Weights of a small transformer language model: 8 layers, 98M tokens.
Each number is 128 + 32 x the weight over its row's rms, rounded and kept within 0 to 255. Layers, rows and columns count from 0. Numbers have three digits each. The size before them is the row's rms in percent of the matrix's.

# layer 2 MLP down (transposed), 256x96, rms 0.286, rows 212-234, columns 0-95
087:099184164170163114113120142069133073104101094137119088175099135175157067140109105110162170176143157107192087161117150128143113025132106125114152059159153082121155127119092105067127149090125119094188088100188119094121136123098122114107116140135137111134167115108146153095137145165175120167
105:146112131130106100106111125178141070140093143105119170135102162109094118054133126117118127164092102075146112164127079132088112111129123089164161148094121158168103171205142121109146090079105151092111127105140115174116133141236164070202121177143119134133081111104154188167084146119143137104
097:122101136124167117154190114098105132130097133089127148069063117145183150217110135182119108126199098144123153177087137065117125112130074112168117114132083153128132164108089149157161140147129140135095161143113156143075116140144152086146103167102113190119071141086112119146096122204173174154
098:157137120112110146086095114071119143120139196142104102128151100173113062101122100093121173140084124133063164111101132160108169123159113130141087133090157108165154087150142075138095166158167140107079162153202099116092112066070149137118124154115166153117130045151089113142096161140059135158
107:109113133115160161152099090131134131161153085136050166094131087101123147085095164121113169094115099130129150146136090149159133151086082159158095105175069135199124133154133150145224092131132118131122107169143187173086156167098113153161145153217098096155134080137146113099099170146120093133
096:135149184091171104165150140171153086169121166044154126115107099093105163126139080125135173164137112145109083089178154096118089137135130143151183150152168123055141130151148109096137058123125176105119108123102068133146116106130134153095115210101095104162081148120169117144092164171175092118
093:115184141182121088100119121149105132138141122149135118105164126111119158106099114099174098144099130080136190190115157182090147167124112101043163093155161167157120113145189072088113110144126145092071135138115134109081111173137167109184153121098118143100172184118137061127124100128041128118
140:093108102099167151139050118123163152110166128136123084105188074176184132104128147110138089070056126160112045120138119107176144135160109180144106115149132133130072092148165159128157160165087120116081141078133070141141130122150114138131156146144113051106078140149098085149147096118171160136
095:199153123130117183103190183168137104139151058172171133114180181129162091110133116096091138123113167158090161141138100177122062054127096139100112103168172130089085128136105161127078096122135148089085091104145152162095117134145137075097067120114147152161117103098133094155129080114109141124
136:080093099145172180071098142150118173114137138139035140186110103152178108142112112088137122098080122139128110180105161106139154119171119192123154153126113192105190125164134112087189110162095171137176150134156133108151153164107182135079151168156180072136125114131124138112130109082119092145
097:106086126104183103139162137088161153137137128127135124049198176137127097168105111110181152110106085093092100129128118219155164150139097126127141091123168161152106161154173121136195135084077105210129098114120157191135142175159124113148151141123193156120112116118147118123119147176106076125
103:166099068105121127106161093098143134119098118085125151172075112092156164122083178118108123153164137104123082162157125134152164127084076113130138156114116144103117125114108102108055142109123092137198109134118198149148080213107110140188133123134185127139193104135143147179105124205147080128
091:088093069141135118131121140145096109114097197078183139107128100159109173096062155093158120151159140144120142182126122088114098177031120135122096072148171131162149140138132155110176138123147139148091107191159108046122158103182119163115078135097137143171100121105128087118083129130161161112
084:083112100148118104128171106084119164187092149101133180089113113151071157175141106114105144078083215117096134123122187110107111105101114162126174118129152097101140161110110118109119163080206075161113135105077114137111124156170143081156118187078117113167196104137097170123145167154134146124
091:116147146107126135125107125172117156100120147159144148089117128162111119186188129094090069124087123108155113233141147118147151133136087122108052119178168102143140095164147128127115158118137113190102152127110180132069127073132155119189186118101143146100123210091152188115122125192136147119
090:181138093172148148113180126119149122107140134145152096112144168091090069147108090174071119158155155070069122172045141163136131126103092144153189125135150088096133118139145175109127038111107149107112106158097173101085141115187170146105132158193134094145137098148104130113095090114167138146
099:131107165091145131169107179164084137177120048122090146116065137145137130139128167154150092149179159146134170171115087085216171123166122165110165121105095154137128126135164102113108131108148128209097130165147149091159069115107111132117117051103075149162108133169129126147155076117118081129
101:112136106094116132115143169106116134172138146133125149096156147106106123171124104150151110124082071100068189112133141125011124136153097079156110119131132138083142147142138106087064167117117112177091117084125194092090119182120159141103187165147107148105125109120116080135164135219144131080
103:120138122081136154108154135096131191169121090183122114130126138144177197147116136094139150117182088118109147089124091096112105117142150099112133086130098143206086166171124177132087132154156175091100102131057147111165112076099102091087157093113129180208115168172147176143098088111140127103
092:145160118140161169127171037122096133047129156126125119162151148157132180131122132173134154130123090102115179105134174112171111150193134114170132133130137140102122081109168136104158145147166130151222183061127186094127133130109091084147146137095150131086127119081135158115096072128076164101
097:135130114120175104147148097080133150108117189117130114145057164057206160121155142092109122143156122124161237158107097107165150141107168151159138123120108101139105102109156137099105091140122147166171108160139150077137085107089132124106156116152068117125106178117108181125107151142161050070
098:079117116140115101176180093136120085079109155119081149089109128128126126110142179157145122139150125180104128094122087124179140143157122167130218154098144108142152080132097077179132079152043135080102145104125096064183109085099124126111152122172095143131150084130171108114098069127117112183
090:094143130115125193124156119067109121115115124081123161131126157099100126111125144097120162104143130114123085099139080116162119137112176152145125120105170129086111128134118150084129108130140095103132106146124126163133167126167098084026236109128127156134136166030165077124118184096213101121
# layer 2 MLP gate, 256x96, rms 0.302, rows 213-235, columns 0-95
115:091152139120104146142157099082104128151118139133124069143161138160175096189119142129066125123124097140148172142083122121127167136081131186130175136113117120095126175164167126122117112158144127107111182113214129135134146148114127145097217169241098144192181182158116143112151133118126108131
089:139179150128118172146118124091139143117099202173134126107131164163132102199118173131135117098179096131111156143135109085141156193152133116136150087117126115067139129111161162188138159093176194050151134186137102115169137151123129115115172159136129123106128116197156039109092159100161117157
109:149104140099057162125146117112099139124157167149069129189071124220157142143123125141177115099083084114095107130146105160135150121121144139156201175141173144145110093104122144145159096138099159114096123140171132071120147133103107118153196167118169164094126084074110144151104086123099051168
097:161101129113134141113080113149125114117172065144162130142154102126170129142125148054091087148023070118136113085091112108090153142129215130075086117148182178152143144095123136152131198134174163138101124158118186146103109148165130147130116083108172109102135129128132105082102177161130096115
103:131130125161088156108151109083153134148133130149145195112181152160107119171132128057065129169140091159120122154109079137088160108131188141086112084151137121151151157118104114155079165137191155126122138113131187152131083165161113079143141070122093086125190123099122097108110098084116077215
102:106114192123077063146121144135143157163130170126123061093134137173147069135135127091164102130109137138142140123102155135140153179102194122127100125136168143078159150146179142159112132085114200109113140132146080172077132140073150128174128095093129079143078043171138057102113147112109150144
086:142143175119119101141092177184063125123174123078161162114121181077122100121099117132119116102157135101128127127113104093140050160136137133112122151144138146199125057103202115153138125137126231160123121070113138132128171076124167099177122120090100120126156127154095094170078101093136150151
108:125087113130127121100160072113133172121144118145103133086055136155157117151105206115157100148096074170133157131111083072113133154072110127164142069146119167129139158112148143133115090144133124133149122126134100155156200077166110198114165142147222142108182132111151155146148201122089141165
095:154126141124140166088098164162150137134139126101119106141203135153193102180160145144152192154163109159172161117153185090133159133124166145083204040113083141178132116174137116112144108116143133111135132115151101134133104118139148135108092092145196062127098164112105172122116073062133124173
105:101102094103068185124113085160091103116150111123113141159155133133201142107108165129110084146113085184100130113138111099144128128124182136158110115135109124087093031159138136167037118130119158102138131142090155119112073127183073089180156155099135123064094140184139081107145153094132137140
105:165145134159170096108104127124183152094160152187139144109171090151116166120130084115134114143111058069092140114146156083123151137135132068148178076145096152133170180163133117140111117183159161092053129098118038141139061109094128139080107105112138149125118142130103111126091178106113192145
087:161052128163125120117140151126119113093127125079109146133125140085127174066086142192110132147155133103144131137136082128136090082134171128095174101121161132173102156135139169129100142145181160104067198114144121145175080030151148193160138123071135104145121102115108099143190089133172110102
104:171154129118128138132076172126143108068149114121049074143091122166156134117119137077139126201143151146157144159108092088156155114137108088135139135086096035101165073092069122111159111160096169099188133140168117089110096139149139130154164129097128097100101117127109148139100093191154119064
099:115139194117099111159142117152169109128105096099138133099117137176126099112153156100063160147084103137156088227128128145168133122141063198089045126160083124139127099098116138111111161100155100163078133128085134164082134090158110136124124121131084128129138202102181150098151093157086163144
090:111162089104113134104126164153092141170155182143120161128095134151075134097132148115136093153109119053142068144201129087168057124158137137091123104047078138113141109122146145188160151144133175100122195115094139145174127159120123108158092108109145127189135128076151090126153210112118106116
111:141128108137167146123164156160147204070097149124115148072123127111171130161139095149195133143115123092154136168137206086124135091086147108142134103125174172167141150137126135056145102119139128157190138064185145089137117106117108179112073130153183149151130194129136164096107118126058160139
092:137157144163105170091068036102133130157099161142107097128111135146133147138151100118119165116133180110162103125111114171158108113152151123107123104130089104125128152167139188118163066168080139119100128187124088162172114104075198058083123095177176093111113155101179112126087090146090103164
091:083075142080118187139081146128118182123119112183140111150100117087158126149141154136108160175137151119145111158147093115131136120143143111161105095135133117128131119169100117078119071166076157166063097139119116118165075090144168173067174080089145154145091175182165136126031171140127153152
099:134126159133099125117127057132140148166059200127095117052079120171102213164117096115163151106143168107166095111074138127105124126153133147138098157107162182126131090164169136140109136170125111154171142051128174146121143157079116126111111080077107140067159098087149156105151132128137166107
107:151106110116117105175145133112125112116181135074179099180086134065140139066123160148140153122145142148138102151100184119121166106097167152076157114133116067076141141096129118151162123111151115092058119138085060112124084078132143130031106111109088129087088154160100131127162162121184164157
096:136092143142118075129157100146100127066108094113148134126173161197148131102147146141078100115179107117171143147218138148134172131166180121127155104130114132137132118130194128133121099097086151128054197101101129111164177051088160162124092171164173137129132135110147188099155169138160116133
114:155117144128122173138204098047114209131160119107112172128041106106157148160108139107134054150152153119110116136172160143105101141096122135136111089132138124114134155115115181113184133140146099138173085058156183064153135159104113108129186134090111105136155109158169138096153129097188127134
101:119104150115112138155173079130114132154141128132138113107110085123104153139124074102088149139159114184146134236096167158202179137118147136163151095132120174154145130171120072117112122085131121092145143137190128095140162182092129061127099138145162117108062152082185077133067152116098112153
# layer 2 MLP up, 256x96, rms 0.312, rows 213-234, columns 0-95
110:075130133110055136155148104113069137151139084155116098176148170176147113125103182148156177109131117137109127190080091072145153208093105185135163166119122079113149095138128184108154097115098164119108126135174122123085134120134080161112159164157053098130083132143129097122151105131083081121
093:143132179170176116164092149082118139094111183107113148118118127136143117119130220096164151103172115182135142159136097134080090151090122116155114167166085077107132119157131118188084145108088168109181120198149161101151150127125118129106189124121159120169109106173163128030092146131118146159
095:111068163043130143154155142126084198135149176148129107139087075175179096088123164119185116156114157064077128157155098105141154140144093086135185118170173143128131112167153114185137101120093152159167127087155143125087139176094108108129120156092122165135152142126108173115084116131115062120
108:090133129155096190122086123097059165126160124091153141118080080156146100129129118126114081067085130130138122131115112136131180125204062151139061162147111145139136153103144156134154122163146138134128125142180127136144115213123145178120115141179095129201189165129128134085112143115148045157
091:088189103103139103090092135137142138103138142139105124153126205108177126069134146139144181124085196136139056148114126176190131077150118131146173141136116104061095073110095083090152094144158139153163115148141174130142130143155174133118142176087173118095086111111160118096124095167114140056
096:130165129073150088129171194128100078094154115126091154148120165128107158165098120138096105179119094143131136128170088114141093074157132078111132095121063107147152199092109121155118105192091126124098161116127174119107131151104131176083146135130174158159155135059107165176151106143046102174
161:064130128112169140089060134134157120133174141128111128129136090148142152114074139127096134136109115145140058140110111092177185171131088165134102180143111133117062079180126133090158135160098173099106126104139085138141125131198149149113203136123115024146097132155087098149079105122173147139
093:146124141158128140094163097117168134141101089154124110111096089167170108143111139147163087142108055126155137092130109174113175086098092114181102089150085077138119101161097130103092171178165106142122075154132209131153131131160191154110111116115149106092147132111047156200131070134127077157
162:082148173136157214074138169094121148147127118123064132117120069139166135140070135080148119097103137143179134150112152133154156133196103137120136118132111176142145106198130142101235133180096147149149148108144076134158134159124152148107126161172150049141121137116135162104136098068143121110
088:098102150113122193154123150143079118137159183154146154148118073133194101094085195143143150136120114144109108077100108102175100167167118135170122118109100147105127101123135170147063135136115153161118191096115149090121117139163117099169098161076139118109201228192132111096154090119118117112
096:192128076155098128127076154145217169098116138142132088160109147102121154099135100132079100102102081124056043099176135157114119090184134116143117149094077119173156163143128126145108096152164188108101119117134112141123118132058157133142089094092115147126083127137103105129156150088131204133
087:072172106087156160107124109120097137153196145191135097140117099146086111118159117107133093136180134176075105112145113087152144169143164138106149126104147118118111050096169141148127113158111098144114127165157044148147175177131084101123204134171117081126102122225149147095128154120131147153
085:175104140147136142145150160139105120094140113192093113079084139172147163149125104011130175178124143110176169164100151103198105068113151098142126090137144055096151090123064131097126114122111112107189144153123108158120131132142131078130130134119138086088138111088102171160150109167103146093
085:124125119135159144098173130136160135158107114156130083213111115044139120168086117085181146122243112143136143058126158113118147170130144091145168111090151148133217134115136102096139132125016142097137114128139140087133111108097135184141120125127147154119155144144116117149118154112159146117
089:060107142113115170156076079131117078154134084108128103142123123185105075133136141013172141137102077089118149135134087099115136130138189089134146128061158132100195151095129180122152141168112127145135125111135137184113085061125174149162086127109118194120115120109115120144117146175127142142
101:128112145064074144132096146101148125147128103097106061177142097155142092106159114152112160153137164143129129113123045172152138116133123142113139154146093144078122108170182111177104142124082195112067099172078110195122075117172145144205162138074135113135094080116136122135127116150129101068
096:127127126156126139088086074071108135170147145139116109119138095153161170146155069107134125117116112065147079081125116219110119106104147112079089148164084077135112137153140203105124096131166142102117163190162122150121033150096171085096102145143154164167129128106147101115144113143152079169
106:183095123112147168096184042130136176138104106093148140090100111175129182195085077138108127162121122137135154128137126098091143117142135168107089122088130175104141105177178179111068123092140137108142178129092153107193119164179073129175127130126114113053137143135135103086125133121105175099
082:137084115115137139105148095080118109129133073148103132145158130126149095179200140107135149120111160136126167062169140114153150085158153112043134129113165122170185131114099104019091115110076188105103114168078095099142122107083124089141149106169095136129090151118109122154119080110176084142
099:077176125174114099057128136071134162126140121097139155101102079116109129145206165173113118117119088110070121128124141143126159125153073144129110181102104121093202111204131129189181161144117174112109155112101120167092146106172124170102122123083168144103139157164142102091125185133149151078
091:095091109144111098132093122130086119137158112043097068102082160155126117070108176159167143098131186156110148196101099095117141120165155182130185106172157069129134089135102094120163110080107144091100134104147150121104104077136126183129088179120108061153144132112153127116119078103130103080
087:166121136104163087083085193131101086094182145169147079175154134099091111060096120162142159164149081097145142140105121123148118097165089143105182180183158076171126106174145082165124112114095122126095165159106123132107148171150158141112123096177167138083088170108185140126100162145147127083